Each number is 128 + 32 x the weight over its row's rms, rounded and kept within 0 to 255. Layers, rows and columns count from 0. Numbers have three digits each. The size before them is the row's rms in percent of the matrix's.

# q: layer 2 attention query, 768x768, rms 0.0318, rows 17-24,81-88,145-152,209-216,273-280,336-344,400-407,464-471,528-535,592-599,656-663,720-727, columns 512-639
# k: layer 2 attention key, 64x768, rms 0.0261, rows 16-23, columns 512-639
q336 067:138099125105121172139150169111080109201117141119113119138085171103126152106094074165118161132116084140053138131180106113145149088112095092105108113088145082152182059112094169071139145122161128128132140114134164156047145138105132083154082102100110195163085167152132189188098097102104105147127079179151123109168095113112103164153140160143116112101100150145132138132118129124124111157076
q400 094:148097110097143128152096170178116123146056088106132157085119138190172154090083130173159152154138166119091107179121112109122191082160164128075063127104153127172140142102123135112137118099162119147074109089150114067122094187130105102122128149125157118149151107108175146155130142194021161159131178091125112080175163093088159129097141156107143132156087091117103102088155138145152131159170
q464 099:151137090115089184111112136154117112131069103113126154107117134141094155114105121118152157140099128129082160135141125105119152131137165104072066100115157118181101107058140107114147118108114126120123137111109118105136081141099142128177105129110142149202103154090154174158063150158130178149078137111124144133178187134104123146168130123096150092054113057125139058120129142177146148125208
q528 087:121139094183138138178197146161049110161023087120089107120094131157147130080169073150158092181099106148082097087139078118104160103139136125046107086139124116128134084144117141134117191100151132126139086111128172127178157177124124127138149156109174116119109121085125132137070138155121140132130136155149126146148158140177094123098131106153148144086123145112080082106198159129075106164099
q592 117:159146092115090171092118144157121070124069076140105134092103129151127128150124147121151067112118192133109116095178122097104192089118155125107119151155106136171175111130106129081142099081138096099168138107106145076126106121086125108199114131119133174149162149084119141159142091208108147199111156096105107072132145117135091144121109117103129108047136096146172104132152188144131153086139
q656 074:137119120152113136126167130110067112137054141138126181121116095160152134120119136143132125116103142133089110128121136145117123097182133100061090113127157163189144096137154121093147130149141110125099138135127145113126108160109150090121094105142109175202161151130140113172050185176161149170155153052150125097182133148134113100147126151116144170054160102139120074127103137087138165054183
q720 073:132125097165075120127100077148097120141072118111086111131084126156086146170096120091083137127121171144136156155099112169165087092175177127092085120185172183153087113114133101138109139100111112094102111080128113107140077137145138123120169136140148135175141131079106099112106133180136165168117153115175130095137132112130120154120140161094108163092128093122123083117071204074159185125181
k16 062:141135162134153160082161151186183051117121155151084121077127165112142160125128109129130024038115115139096171153133168169117164156148150109157112146125141103092115085170132115122149116107117099167092132103056095166136129149113129183114074156089112116125127165122164182113109134133085157118115138092172116039121131087187215089139149086161148101086177133132107100126106112067097119099201
q17 083:172162105112114181122149161104110143124092155180161125072069145090121071161110151181138107156188072079147127122166134052066087149099171130157163111140059142148178116129046095177140081188108137086143186092132131060109046164140108089159112114080081147123135129153130148125099112138098100126108151159096144138065111114109120109110158164129154166114141037198199054195186152168143110071124
q81 081:154175186081133127137135153162118122150119155162105090061090160155137068124101159138120083186164164078154109095132102092155187121102157136150179168158129139143125148153100129128112139145078141105139148140147149187130139075162127150120061098098079106113120073099118176110090114134142113192125129125085097101111163120130125094106126119148158112089106128151150075114147118126105138143109
q145 103:136199150143135142091155177126076115121118122139120119131126121110148068118129147130143113133154117104166116131138132099121131142116122160175182168145107142128126113130058096206093128163152133108179183122131147075104151104117102109169115101109087164099140122106066131135118149100119110065132146149080114105026148118167137096111112131125162117131089084152186102149130157185104123100060
q209 104:113145082133098109135113113176128124113161096074080151173136107195069124106092108166123110102059139122131159160128141110153127102108166085100151080018157056122138161136157147179130015115080129107155178166139049148153141120102066101079136147152117055121135145093107134154109094115140111104107192173156082101154124108129196172154157108129111108139117113130142164104176090125124172166094
q273 126:177160082159110136122145137126099128126091121146133121123161116185093076132130137161127142131138138106157127143170068125119082089076133135119091139116111107094145129123155165086082085092154127106160178064105111098103040114078119093151173148145120150155137164149122172126185127118127146123105104108160080140158125123066153139148146143095136075074151151136181073155157159096115122077071
q337 084:139155156128130148142122130143124105123154182151118137114084105074127073158120150164160079129192109065182115121124133092059135185098112174189137152160113119151123098139104062128121066191120099120153173150139123146073071123140090080156078119067091179077129118119070204124093136099119110131126133162072141071034156107167145151114150133129128095139130104194210102138135126137147092106111
q401 095:159167112130101132129181182087091112116140093137120140113129122128094128117079150164166157154132054081092110167134142111091155138106139111126155147068122106135165096110093151141088119152110104159138199152135119113096054125150120085146083134106103179110149184177096193155102169181069138104121124069130082123081144084129137153103126139101138120133142027210190098151108145189092105107077
q465 094:124119065175090136112146209111109225180128071134173153120111138133098088096090134158141135131088129107132116151172140083130134121066158126160122139125097134163115063092121156139065128086068157101146185122100090101088114142147126065093170094142170150175140151153161144102125154150104140149161128100073105159131133139101151147127183120105200110104156072152203111162123133184181146122081
q529 091:141118094132144166150137189109104152138141125153121083121118066097133118157159142111139135145182130100160086138166082102115143137107158141181123129166109139181102145117066093243093083143091100119134196136095122177126099148114082090195116098103082138146138119149156181099080148136145145115138122142065136096072165127092157091100101130150149100108146084133225063175103175130124099118121
q593 095:147161116127141139139106169091094151143136125136141113092131176131174091099138129116123166189178099132088077114172087124150139103080185102064119155067125109156119113112074186156081158097113128086144173125159124151054148147145068065117090129113166105135120108148152150127110112159134130128142159133108069152149142141072131101090098119085145127125141111188202075129126132138122149108039
q657 087:179196098160090158088177174093071179106141108137111121082133122122135106131107149094125141174171053109132122114137096115086128185171170156134124190165109160115113138102091097167138110123108128098130158123117103107076107138130110103174094117124121124118144169153068165111060150178072115106134123129089107113062148118111170127106142150112156100092115062172228083171115115139121153099065
q721 077:167182108187115114087131149137103167094156087145083111122153153107081064109086165135110096151166142148129144088125118128072144157147166145191147168165161176124105143169103144124127061105104116142115171110127110128121089137114097109131161147144150134134144193160108153140085185169142171148102102115116082119063128123120177168067152118156152100111137076167221069179108120178078142102095
k17 068:142158097079113177141056166114109185144144103072088106147095063114122151155158153066182142183167105136172079070123112120108090119096091148106134141096122120177145168127098158140107090165098132103155125098094086132110093120128143137190160133148141123110148201139052076068116121160215117135131128116117065142120157131117144155148139142102079133084131137120213123187162167139121128130149
q18 075:171087159045136138151103120102091108136113074112144136036102142112114099072114113129129101155124101123096080144151114077104122126055100096171107083176137145177093097111113151098143107115116090089092082134169101161140081155153150147107154129061122123168102097097142150129132133141100091183158150135109139129113134117088113103129151129120156188108097183149146119080193115163130082150151
q82 094:114110148114080160133150210157121093173171101135107114074104150133080131151120148165147183148128142078179079090124165108142158121037177102097088088114106149178111110107173129049132116101057152102126166152135078143151063133145166152082125126116140163130100141084116152145106132151176137235155150090167132129136189130104097134125114105105131159139125133121154093147134119062140122155220
q146 073:133120171131062154096098096177097112161135157084199203134108103094142118156079129149181116152128136163130083181138164139112191128108155108146104124140146153201141164140098119042135104135147115133126092126167125134096091190143139131095130086131137168151097127064192080209114111106220114133157085157116133101083163144122082096110072173068105125133110141181166129160074055133190102122180
q210 111:129067125106132141138102112134148109139152104131132085197132108101097135132072138128112103129101070165160149192117144120140091208127136097126158114067139128148104101114124124122112081173095142094160177144121096136145190164152105167079129112107143126132077097144174115141089125114172148162114167116089146089149155142162133099118117142114120153171137146096096124193161079150188132157127
q274 127:162130093130132101115068072101113099165138100108122128114119167052151096153139067158106067131105168127113117152143142129110088118111110117145108118192122145188118103162117155157110100113112135079085141088178088116191186138195153095109137148103135155124076060109129089168105088132142124121149114135085113152159136157133118044126140164116183140160082151164115129171133150151132114155184
q338 062:125127110127059126145091178117089191162110132136116170133121167080121165105106120128154128162181126103150034122093113137164174086072141091133119090052092179158107090148133117079123169130128126092162159161123089117102106136128146152058092135063128170158120084105136170122147114146147181163167125105125166126139160160113062128085104122171097141150101118122080102129128126090161114168147
q402 108:148128122083144126160088103112098099140107139094153135100079173102143067057155116149105097144070097107062097141151111097157096110104099104165119069104102147172145135108082153104172053115091099110081140153172154134136103148164141074099086120061083113164096114148142108155140077132124121123124108145099153126197138120124109078137111198142158131093122178156124151119174065198116073163160
q466 095:164131127095111122139105111102095097185142102162093135060127147122158124085091106096119111127097097141087135200174074088125161105086123138163096041127100172152117104139112116138074131129077136117099175131177118152181188136129152098145141149109127155149078093093096112151116173156095047129126151179055126116200158138126086068097122131109156128195085172123131123139163091158154101161127
q530 093:161123100121091134147122142128118072157093120100104128054139134118148076106129106125159108145134111078129126153192109114125128094096140127140092048141100123143126135120071130107134156160126134087113168172129140122166129143142148113102171144062135123121072151117146147160122119123195100151138194159138127132133150130117097125145084121105136149100154135159145087055158101120131081149162
q594 114:105141117115125118156050104091119112125125105085126148115138178097117103066124096103100097187109102124086108140158115077166112118120106113147104063114166158199117115159130154093091081097044098080051126151207076150140176116175117145114125137101137169159088110124120111179108083148123163150111149102084158161131154154142131075082122162160110139221122163161135124118150042085145148159147
q658 064:158164142108143131108148060144072107164076140081153186041134140135115107113149163114187133105095155126155098141196080111159139074152161090111123123079133121142159079176083100114134145113149161108100175133117134137105167150126138115115177109125119116141104094145138137141180150103139097146105130155118174107181117151112098086122090158108153125070115124126178141128060130130166168072117
q722 076:178187108131082102076133099132151088132184149045119126097183138122080089106110136103127194149092183079146113118124162139131089115088099104125111062121147174169095100178154155075129093084075084113121158125114100126144091100116124178057163161142153157160114124120134130136157162133167231119093096097115114139172146177151116143089110161131135103125109179118143098083079103096134163151132
k18 067:089173132170210163135121185103104099159099158108136141073120128137120125152182097131127105149077111148116147114137143118114128137143091126125106113115129089116095129152098153142113113115116092104169155169182186149140213119142086115088097107086166105118098135139108153104133114141100158070106139109119147131135124150152166133107041167109131067194133160166194146072120093107068072154125
q19 077:119192077126138151103121069118169152111147134128103113130153099132134137209142148097129110119103070132168133114141114189135149186124159128158150134166127120122136137156144094176159152129068104169138148116128108127141133063164117118184153143151083081189149104140112101104167168119123177085093140151106103093036090123111171121069056122102093136137123088155120132084090135056134127155086
q83 087:129161126128127076123117102143141159057136130150142133152153143077111106133121132076124132112118113097151170149113102136103210124148085146199177161180104137123112110154192127131133136137108128112163179129133127097171122121115143153164177162131096110209142107105129133083183161117092098063070134156111133089100140127143178119091142076068084107137110086116144121093111140138126050127097
q147 083:142151160164144135098145128140147135073129142167113088141141119077097102143177137120127096122148090122141161097143124085112121168115111175148175153202147150095070162119142117141148135085102098144143143163121106151194091088117130118146113098093079073148142074125125131093137165093105115101120138145169176086070101097103192135103168107114077104109092113111147162098125121167072118087110
q211 096:125125153097103128150130090184102168185103174090103118123144177090170091102130125156121112198061117153178104098103132117177104130088179098065129138126167121171145150122109139078120135120102145112065099188173112138146102126170132130135163107108123147166121127125136117185098164117158126144106089099117160138149135169104093105121116126130123157179172147175147099136144085075161185103122
q275 093:115155202112147130143099124117092121174102183103104195125130148112183126178115133131113100169121120136133121086132188157183135176130142126116119140124174162194113141165120191114117107130157154151135126153157141156118113103159131155172205103147129144107155155144104131200120125161111140138130126121120176107116084134151116131061102154141162119197146096150113088132132131132132146132081
q339 091:136131156161141159094141152112184118084157109141144097150141117088118101168153176134188096130163116105156133133128115104103127133124146155159135160216138156116100137127155086190116056080114121139174144133133105095176093123125104113161164148155130112109158096135106154105115147136139140074101148155111146089048115130150183129107152103088111146149132101119171134149117146156106101142119
q403 093:080160171090135138147102108099117163119122134168133156090120160065124102155119170145134133150146120128104090130172169149165135144102117100125123143103154159146079162153115130155137106135124143099150160157141164112109168101134130150109129129168078122114186141115047126119149136132125197127100134074068154051134159131093121121066118134122155156149054094097139138137094124116112174139060
q467 100:145194196121152114142138106123128124122148120140091156066120130089172121180125179179147132129121093124128111134131176148140185136101111105154109139140119168119113149159119196125156083181097152144153161153124110132134103091158142077163174133122043108087204145160092144082164138096118140129152136086113163095058158137084126125050025146129128154106089127142157102129143123087102132131071
q531 089:139146169088118148084088154135183166075203177109139139088122102136134133198117203089084118085134149102159112170123139093103127200116117148220109190177124155112116164133159100133136052089099113108145135163098112140126102099145156083117116142185080088122126124184148083110163138127093101153095115138144140117081132103103150121177087110133070133124094125079136142149071078123093131075166
q595 103:109144185113144136155084097115093166128154153128103161166115174090161107162139137097081134168135071134131123144137090124163129184169095186164109159108172117151097126134103148181135162148109132124129173138187151182162141101145066140104143113129103121155123095172107114134131129140098158127126147107104148133107117124169126161052095175138097123195125125110146127150128080143107119142068
q659 075:110165156089141124164139097125182178084152105114084090149132080076119095145170162107100070110161120102145104140120118135089184150086152144171160184159089108054106150175132103160144126083094116109163153145102108129167117100120141080115144172108083123097154066108185123083185198116155112104157115184098101086036121122074137096104063110095094103150110091080143145175115145139077110157104
q723 089:127183144113171111175135137143158149112171105144116103101153125077153088146123165140157064150209103126125095150170122120147155165120174102134103099117100117113119189137125113149191115173134117102123153141140156144168167130157128130155174132126059087125161087140065078116128181133127121100102134154062142088067148102081137113051068113157107101102115092143157157137161107197106125175011
k19 077:157117068142154097168130120083092197083131115097137116201117095125121113091137149093116195190112155095124135126109087112207034097118159112142071154096144122183104151100149186153096163088109164096121135152170142070109176147165113165110151088133119103122102124108107064081120099171182116141106088105083087175158103179086085119133116164120106104167140137117204104142179116128141180145063
q20 079:106123098167157137068107148148158155064096097119112032159125129105096152120142128090125150106060157152172175102163115147120139123142090156086175133118177125136101107156168109160153124095089145162201078127031123154141115114112145108082150157152146117113154088113166133087199136143118146162115108149165160136207138141157158180125131077130082152074140139073127118081146162087099120132158
q84 092:134129084177137154082143086134136090034101117079082110170148127135093136142192127101139111101042132174173198122175118143081114124187144142131155155153170089097102076120114161152155101082116149148163172112093123155168112089085089077124160169168126115167115095127171129145140125110095114112159083138177135119167111142156208177118156104124075122164119108102164124085119157114091124100162
q148 085:139117098118149164106133143166113111126078076132086067155131162166083130124164114084127132111032142128174137099156114106124061117147144141099135070091155143090145087181149143126178132086102165118144117127076090168162052086096110110109114149186185134175112080146204130132191119167123160146100111136183136125201084130133141192125121090164112133110100101065091163071148167123069154042153
q212 087:117153152105146131145135101184158153110116157167118175155094159052126122166112115158087100174154094178132131075093150112147167114145100109129106117144203092128160084135121137061153113140091083135036066109142158171195093061154125149125144157100115149162119149150141140165114123179114166135093079107135138154105123181152126070107114132129131114173217144134167087188123122101159131080169
q276 088:117112161136167091131086143106218098153128127085140156152113116093087172149090089127084108117076145134170135147128148157137162154138089110086112130156230120146148112142133114103120118078116140168111121149110116174088126160184109156085047131166152095135103094182135111160148075149076135122158113085131154135159123134135109078116109053174114122147109171134097095117147137151152115173173
q340 095:126127079184124127075166146165144117110128075122108094135131148159131174174123100083141124134070158147159180139154154155103107098183130114116166123122134153075147105130184181117159155097100181151106107118087073104160129127089117124128176192194199114148138101131165115105156160162092157160111131096192146156155093151163155177131132093133116157114114146073077134113108155131097180074135
q404 082:144125113139114163127164112138167116092081100128136096149170127116117222093139119125125125079060156160073141104138153170157109087099148134109113132116167110127138100147152183094109160091115176154151092105071078145104139177111193109089121147184187131141146168076141140116143097128155132183158128097150156130201141122139123141125165070167083158124123130060069114121112123076151151102183
q468 102:108116136163164117144074106159139117129106138106109116124130123147128163099087130149088114126072182081174108139110157156180125112123097109077119099125176188120156086170244193083090150111130195166148091108103114146146131110132115128094127152151156092146138061106163101122116091164100155181096116107148108117188113149132130109134116090166103156118096194109061176066153147098133134130131
q532 080:104149134152104112096124104187152112097109138121121109154099143133106117131138110153075137104063168167190158101112110131101093131178120074124134119127167142098131102136180168076158129101091134153119106129075092131136058087110135126080126163173097126179137121115199132107198121195095188174091078100217122148172097155155208171170131147183119153120116146116112123075156135134073151113188
q596 095:118100117143134084138108117108123128126118135090119143170096127122111183137070067114118142158057130167194144133119146127097130133122089165132125116103206140129108110155202179092103166127115162167094090073165131184112132123151116103095149156185172146151107107146174062151130124091110118169118124082138127177128106169144123130134158127181145162205106145146056149150161156143140113131183
q660 090:122112139119144162148133112172127103138071120123101067153114155116122122085139075125124105133027145180128151157200089110144131067190129109106139081147103121142142101167178156170184144101090151136138126118073136099159197119130175138097150149163137100144113081114171117121201113145106147168134132134165158144188146157173163168146127101191093201095077161102077143050177147181094105133186
q724 091:088120106138157127105105121146148113087077113140139113163158101170146180072149081093120156095058202163143181110175125141139153095203125110110113114126161097112137100179168144138122170060153194160129108088067109167124187140112174139103137114189160095163152119089200129128159109145092130143083095140124121132227108138176126145139121074154086157127095136068055142096138151116160141104167
k20 087:137115128117117136120130103145191076165153127141131112121128157165166124047104101142109143101087180160146114189111158121158152119169154087151090104117114147163109033117159131074136178093097166180073123116130200083148226141145116165047103105142145158113102091136171119155136106118114153112109156155079179110124106174155088119138137082149139131202088175113099114093123052074126116132166
q21 082:137209154096101111102147191048134118121134140051110071131127153204078136101138165122148141139073178117161084125115094156147204177062150115082119214104132124122169146141103133138107158132127136112159182044112041129135110119123108090095122150144159086204123169138098124154115082196048170156101094080163138129127128124182106126112119178149115133105197123144082068126134144085104129127137
q85 087:124207126152108126121146107118142129153096142075124094138106091097126114135098166092149192127116181103165073136123104163152142094122154073095112145088135167126094115130121154073132177115133113125119139055128065145114066144145112107070177133185153146157116147095098160102118126181147168190095084114122125163114111101111089138151111168122093147128124130120027068133188133065069114122111
q149 095:117183128105130142092174183057126059173130152118114111125135133121090134087130140121137207142082151139073105122104162105090122151105137119069120145075122089143110058131127209138113110132148124128133108073139085104118047137117125103119108107124119191170119157140094160115138134181087158218095137068132099143124127103140113146147135154135159100129159156090110093150183112107089115146096
q213 079:094099119166115138126073138160185123084148134205132116186084091170095127182099136178126143163121124120152144126091176111154117162078104181074140100106162169175124120161130114123118062116147090150123087140119167153110078118128148134084101186115166094084142135109153094190120131150171138130094136130167128143135092160145147132141202154083186095162157132160138133195155072118125109185214
q277 085:117109159139103112166174150102155136156100110144160148071105200168075151151143173150126118105139131140107104139123142128168185191122126132117125147078169127150185119194101081085092106143193122140134147095135083131135103125121142091128084133134114087141154218153165185174084083134115110115158101139115168116072135102128140104111178121154134110147082110088140093111129076142090114139116
q341 103:127197128147119124074125129065144127179128155074139115139116121161077195126140174121127191143071136140134100090099141124085144157092159138123153129113105127132109058077074154131148132151111127107141127090131100134125054125148141103141114124149153181169134143135147154095137116185134150192108127110099079108085113106132106133138127176123119135132130100109117094164129150063115107146112
q405 095:129148175105122156084124168068115151137144105084151118140143163172059130108119134149096142130088119168103152111144097138128140186083133179121186141093175131126221060135088162141096106186151146132147149081137095127121139149115117079154104140126133127229128225142115140150155106152089114127167102109083104116133150120208131118135190110128122129154108131134126079142135113169099093123120
q469 095:137137138055102121102181137057144164119122138084150141120110172169061152172164129179098095109119145131160136117132100099110173157095068170120137151081136118162167072098092142119075096134180148147125131067158105129115106097098132068158142122156121171147122166120142164135145074108063176157123148114085141119105190125185132142116144124088139088107190120140099077134155116109133101152120
q533 099:155186163104063114060173148077145096143149159112134141159110123148047159171153159128168163087118170123145108109081143131096096144079191136125180143116129063122129081115083115125126106148150100179132123057132101120137032141095110100131134141189141168208118149160102165117163141144150156140108127117095080139103087121125127167132135164139093101162143095113066127154102136078081098100075
q597 085:143126128097063080083149127100137086116086133131181120167143153166051180182137131150125163134104132171129104154115121140123152188048083172130152177139177129088162096077121123151098152152125113212154142046136114154144140090107136099178140132142164117149153165115111125155142107180084114109115104137137158174099122113133124115095190145085174113166105088076092082127136128141064069174099
q661 087:143168154072092094079167195092107118130099101083162096099146130157050139144159140152179125159111109132122118125098107117102141131088180133111130160089142052162135081112078149149117151140143110131148132056182115100097100106126066067169142133127162140205123157118143161118122107165128145173107122109079107113106143097144097136170140127132125116166151085134103075131146117116098105149101
q725 092:118203143054107158085145168062127148178121126092148106129144167176083130125133142129113146158092133148087122103120106144141176158120183115143180143090140091144144045097082147154125135135153139132128162023154101119095131131085101091142151148151153141190143180131107193139160096164084151194117118145097115146127147099165113133164139136129123117144170129169100128152175079125091102108083
k21 127:164098163140130140175111096104156160130146165060115091125114075186086170183124128128112200181111134141171134087142101100064096096137167137125147133176108117146115095080134065133143055145132096096141131092141103095137086140113106099132176135156055107164121057159147179109116111157184099172141127122069134137121091138105117138149080069114126168154119173134088141098123130140132072163162
q22 091:137113126183111064158120120137121089187087120084169201128142130173161119204162120125106069139120142173096106099146166163130155142083104190130108120132109164181096084177131109115115178092125158132130077157087111170098121151141150148164199130167132178109145162162130131147121193158097205133134126085120107100104089142122078061090101148076170134200118139169096103120066146108153127140162
q86 102:141114110152122073127116101150099093141098119126170161137130099138172120164155103110121081104110169180065109119138191150162114142105104144140102145107122118179131086174132141123108197112154161195141062144075121175082142144122151148140183089183137188115137153193122136116181181116145154133155113104157163105145110156119120057115131146114167105136116180153136148125068113113188124126187
q150 099:114113084154101090123121119142116076157107090151147185128121133149133122140195113109092124104102167162097158131119181113123142093137120179111136108091120108169077102180073154127094161081125143186127059133093116127103170158132193137128170094175131175109137175204135108122136148108131153131125169122180122116135117123113110070126101151093150088157129177191118076113089112120198116107204
q214 079:148119126171089103103150080148165151093129137118164125087102165134107155222164129121153129097147138079138130147116161151124145135104169162096113163187097143132128129125117131073171131126100151197129109111122167155131108145169134137110125152139161160086110189121119104131095133124185060133105092105180090141176139096091142145123159134112124151062136167128126052133091122066143143099145
q278 078:107142180160069127140159131110145148201111120090114170111140126147124099149146160100090104135171148153133166126151116145162160122098099160080070108108077104176192130149152122113155181126167122113182115137096130164159142111108120133189221129119129132141123148173139184170206131176113175116151093149123130102101084122147086150139128059084132106111162134076133085150104137134100090160117
q342 104:130136121134107055163166091115115092163128127162140171161134133121163120149191109111070130100108146146115149160118190139138129103131110180104099144113112113153100106146087165130117146057115156153100070161100098124063135151139166124096153085163124160110125167205179132129105126129121130149130145112197117123129076147125100076131090208120138111130089152164098143162065140073175157086213
q406 093:094139149120113089163143105125129153212111075124119197115144182152133124127180112114094129124111139148096151132107128157125169108110118151117118096108151153151101138177160168151109161108109145159089069102145107169119113184151141201135188188163147173122150154171110112155122179166127178134144119146151118074096082123168075070092077158084124138182106125119109127150071187097162136117204
q470 090:133107115124070068194156111128114128164097103090147147127134170158096163186146138088130129141116147110119133140096144171106157137074126124092118147140130172174113118150153150109086162083134086133115101135129101176097074130127122169138189182143123172130140133162180145157101152164070178153169114109141104090084098136159129116117112165085161127154140120162114046102069134112101109139185
q534 093:125125161159093048140169102112143142181142123093171177138154142125165157193201131124109096075127152148102115125164162173128148143123124166123108154115144117128111098124088176112140173054121117161134126155057153167064128123113162157139189105181121137150133151203104135127096159096067111127131127088180118079131115155174073087132061142095159106112136174145133137144055097078141103131162
q598 086:172153118161125078170117143138138152159115092121151205129172165147102159128194118097078137107113127151155153107058155150134119123116136173155135143095162140139112112149129144195086151099113159142134068106118116211103137177120139159113167150115137158134146126188135150159135204146105155148151130140182123081114109150131105140080112157047159117125136123181168118137123165097163096140132
q662 094:104095140132081084160174102123116125182077101153184184122148144155142094161168081151100133093143110182080132152107208115154168105134130189145103123141141111183119103135129124165090179089147146156121046153093113156075137151138140186148196105191119158118133175195159142148072152145106153158143132123136099111113090136138066073085082160089137130158135146185080117129082129092128145091186
q726 095:145103160173108088176158110129106117186123087110140184152154145112158132160175084114101111114143134180057130117123167191121136120116131169095114161136162132148081097180140145154108144069115145149126079156090113165083125156122183202087175120186137146128153178185141112141112182133107158136180129113153104097126091164127097096128090161086143126150153170152099086164083136087181103135221
k22 125:125140102108085072184175106109190172164118129134117116153142114111142126123184196147141164125107137071114131129139129120146114122145093111101047130206121127118118182087151159168121096153127138094057135173136159084162188146147177149101130127123110133164124090143171127111072120162140084141098113144174130128138103157176103156139109195180141146093083076148106142119104084086094158140165
q23 101:099116135108170141116126112186131175096057108137188159117083114189185125107156086131082091133113134135152105128128088132160157139143164096141120116158112139135144118147109113113168170101172084148097104096136139120163117131090091105129146137100063119193119124126159132167143110057092111067174095109118135152211113146101121063152119115096132084080134116124107148149151169086086159113065
q87 104:086144106089150148172069149185116179147078114114188116121078158169165107082138114114093108142130157116142107129110126108148183131150136089177118092107100123149163133157149102176172147098143135133108111105141165139175149167135125106121192129102082086168122093187091118111128129131092118103132129093106119126163109127134134086121115125126123061108076100127100132115152156142102145144035
q151 087:072142171107170101164052125184141153072070128126176099129085135180195109060138097143102110114121142140146093159092105116159110120123145134140116085118126144149140140141108117155153170086163081138081083094127139143166114166111101135092184129098034117157114087187129118104121100101082121085165095093147089150205082146154119084133126117141123060100135084158102102161117195147076157106094
q215 069:120095102095077147087057126141128124132116159089119100122119182123117135069142102099130133140086129120139148196176106138152111117172093066067149131117087120139130096123090139186087115078125143141091216098176087198142179087158075127157090108105098125183133079148086123162103153147156119136138147124105138158158199113088151127132108165119136199154112125125094144130151145062129137150118
q279 083:169105146073132144100123114123070165144078094142103134130093143160148137146127104106128138110117147145099105145136139122165110080152129083141104117170136165116111130116165153075173124082128096130135097107103162121109143082105117085135164135064067132139195079120152181167097083095111129132119067118207146101141179187160154095142091103126128066081085144075172155154085134115109114106116
q343 089:083129112107172115158085121164132190093078131109195113141081110170183084064140093141101098121095127138115087155129115118160133108111149095193118079106148157122098138153112133175173107085170088140093126089143141119163125165108089101112181163101054128156125113159148134157128122120069126081165118110154092140160081120118130085141127138095128063135094079133087113115134185093093137119087
q407 084:121134101101106122125115124155130162103056131160153164120072110197167110074138082138101090131091119134152086125130142100160127104149107102158100107119120137123160104128113119110108132088170078154062145128143132118150085111075103044096100140084083179169101109131182143181140118103071081088135103148175157131159104153182124105137161146094124094122124131130109094150126154071134140131141
q471 094:116161114085152119121111131176136189080060133149127106104110125159178130095139092153107123110119119145123125141093111114161168104159129081187151143101103118129141131159087107118099141084186067140096133124149160125112088118075138072107161121066057140167136133108198151143151073061118127115137099123128140129198110132124135094137143131115114111085104153114097133125155150086100145106113
q535 094:070136118113155151156094171150127157122023133131184097123080113182205132056132072133075159134121126136110094125150103070148123118120131122168126101109117169119128138147077095170185125094152111141139057120135156117145141176110136097119186129113092101182110133156142111156151085143087144124142123095142093154130065128158152107151160115136152115074092079112129132131118191089072094099116
q599 090:170172144127143149097102169176121161129019103165169128092149105156159104132110112156126137129071139120115152152120113099156120076117104117190156090192090124091146120119110104116113143087205079130141155133126181065176111135074167103120203127109051145134102117131115186142127118115105127092154081145149156105147124143160128122181140134110149071079057104101075114147118140129113137100164
q663 096:133142095105173138159102100165164171070044129129201105172099093186178163097163103136124114095100152112115078106095134111148108124097120116167144137128117163155128115159133059133172129075199097144096145129093132104149081147082149062122191161095055155173103088158180125169160119094076135100168121127150106158191097144119172082144146120095142117112123081148118127149117170088102132097111
q727 097:089127112091160088141133150173140189085067118120166124093111113162173141097155091117087123107129117118152123139128126110163118130108134129195118104139094150123135127147105105118141133070179080137102121131147114065165073161100085073118168143091056141171090110180182132134149101070089129095161094123180094135172078133175145082155162148129144086096092079124100127128110154094108144084060
k23 132:068140087168095147136161148138121106105127152108152140140118144183129124123135128146119072141109162107100094143130130131210149089132118089119161153113129135118100126122118134183142101112119109140152151137084092185169123116111136073101201145135148115122132110081086208138195159155117152138090185113098146111165067142169179115102084185143145149116158085167097165073118159094134174157114
q24 090:086152132102177150132118076159134138148144170088156166200102123049177110117129097140110087147098136097125108131095163164106122123147086101164150120104096135134128064102152152160131133108149143134112084124177136137079155099141088138047102126121165141085140129150090074157116124053147102130191093112137113138137126153135162110177122120171126136151153158144113154160116086124098098109115
q88 091:097176132111191160130156133157114133102146149102147164161079128087147152147157081149064175127121082099117124178126160117097068110169090128188123089133121149132128072128154175167163087124087131154094086105179088149063141148142133158040104118129167135055128131133086067158083098087133124140195113143093143144137103140143157155134122109168111155127140129161145109139137094116108103145085
q152 093:077149118120163175135130124126133141133130160096168184165072136049152100129141102150095129127102146088125125152139137164111102135147080138161130078108117125130108040131155172147152134095133120142092111115195145161063123142156076121059113120120161178057161117142086099135087113082124149133169126148142146143146088128145129148113104152104124143167166109147184116147109070128102081138119
q216 073:111107097152129132169170092111066134175095159095135079037138115090187083113131143154075132115133126136117120133145078108120103128095153180159115166168149163113131158161070156130160075061084123125097108153093145143100147133145083106104117084070136133128128139109185132130142111112126102098084062146156107160113151146111165091111106161113128131024162111137176092087074140113119114159080
q280 075:075132116097163129130130113165202180053152151103129121171148126071162120112130109072090115127116151102155098086091169178162087157148092158144137180144147152144154084144169166188095127090109131176110113116175066164109128083176069133052104142147131146081134094128109026112107106121162099149105154078089172204184095157218133152159119123130111153140172180149120172111169143137160078074133
q344 092:096169135138201181168139132131090139117112140109140157156095135054150123134107079146090149150141126112154120133117135143105104141149067115185149078068138132145088000128162183151153133103159086157139132127149101146040143131138093160070120117145187139060134092131069088126095109088126162135149122134140132135150102155156137162133106126143123156133152096158136132133151125165111109159095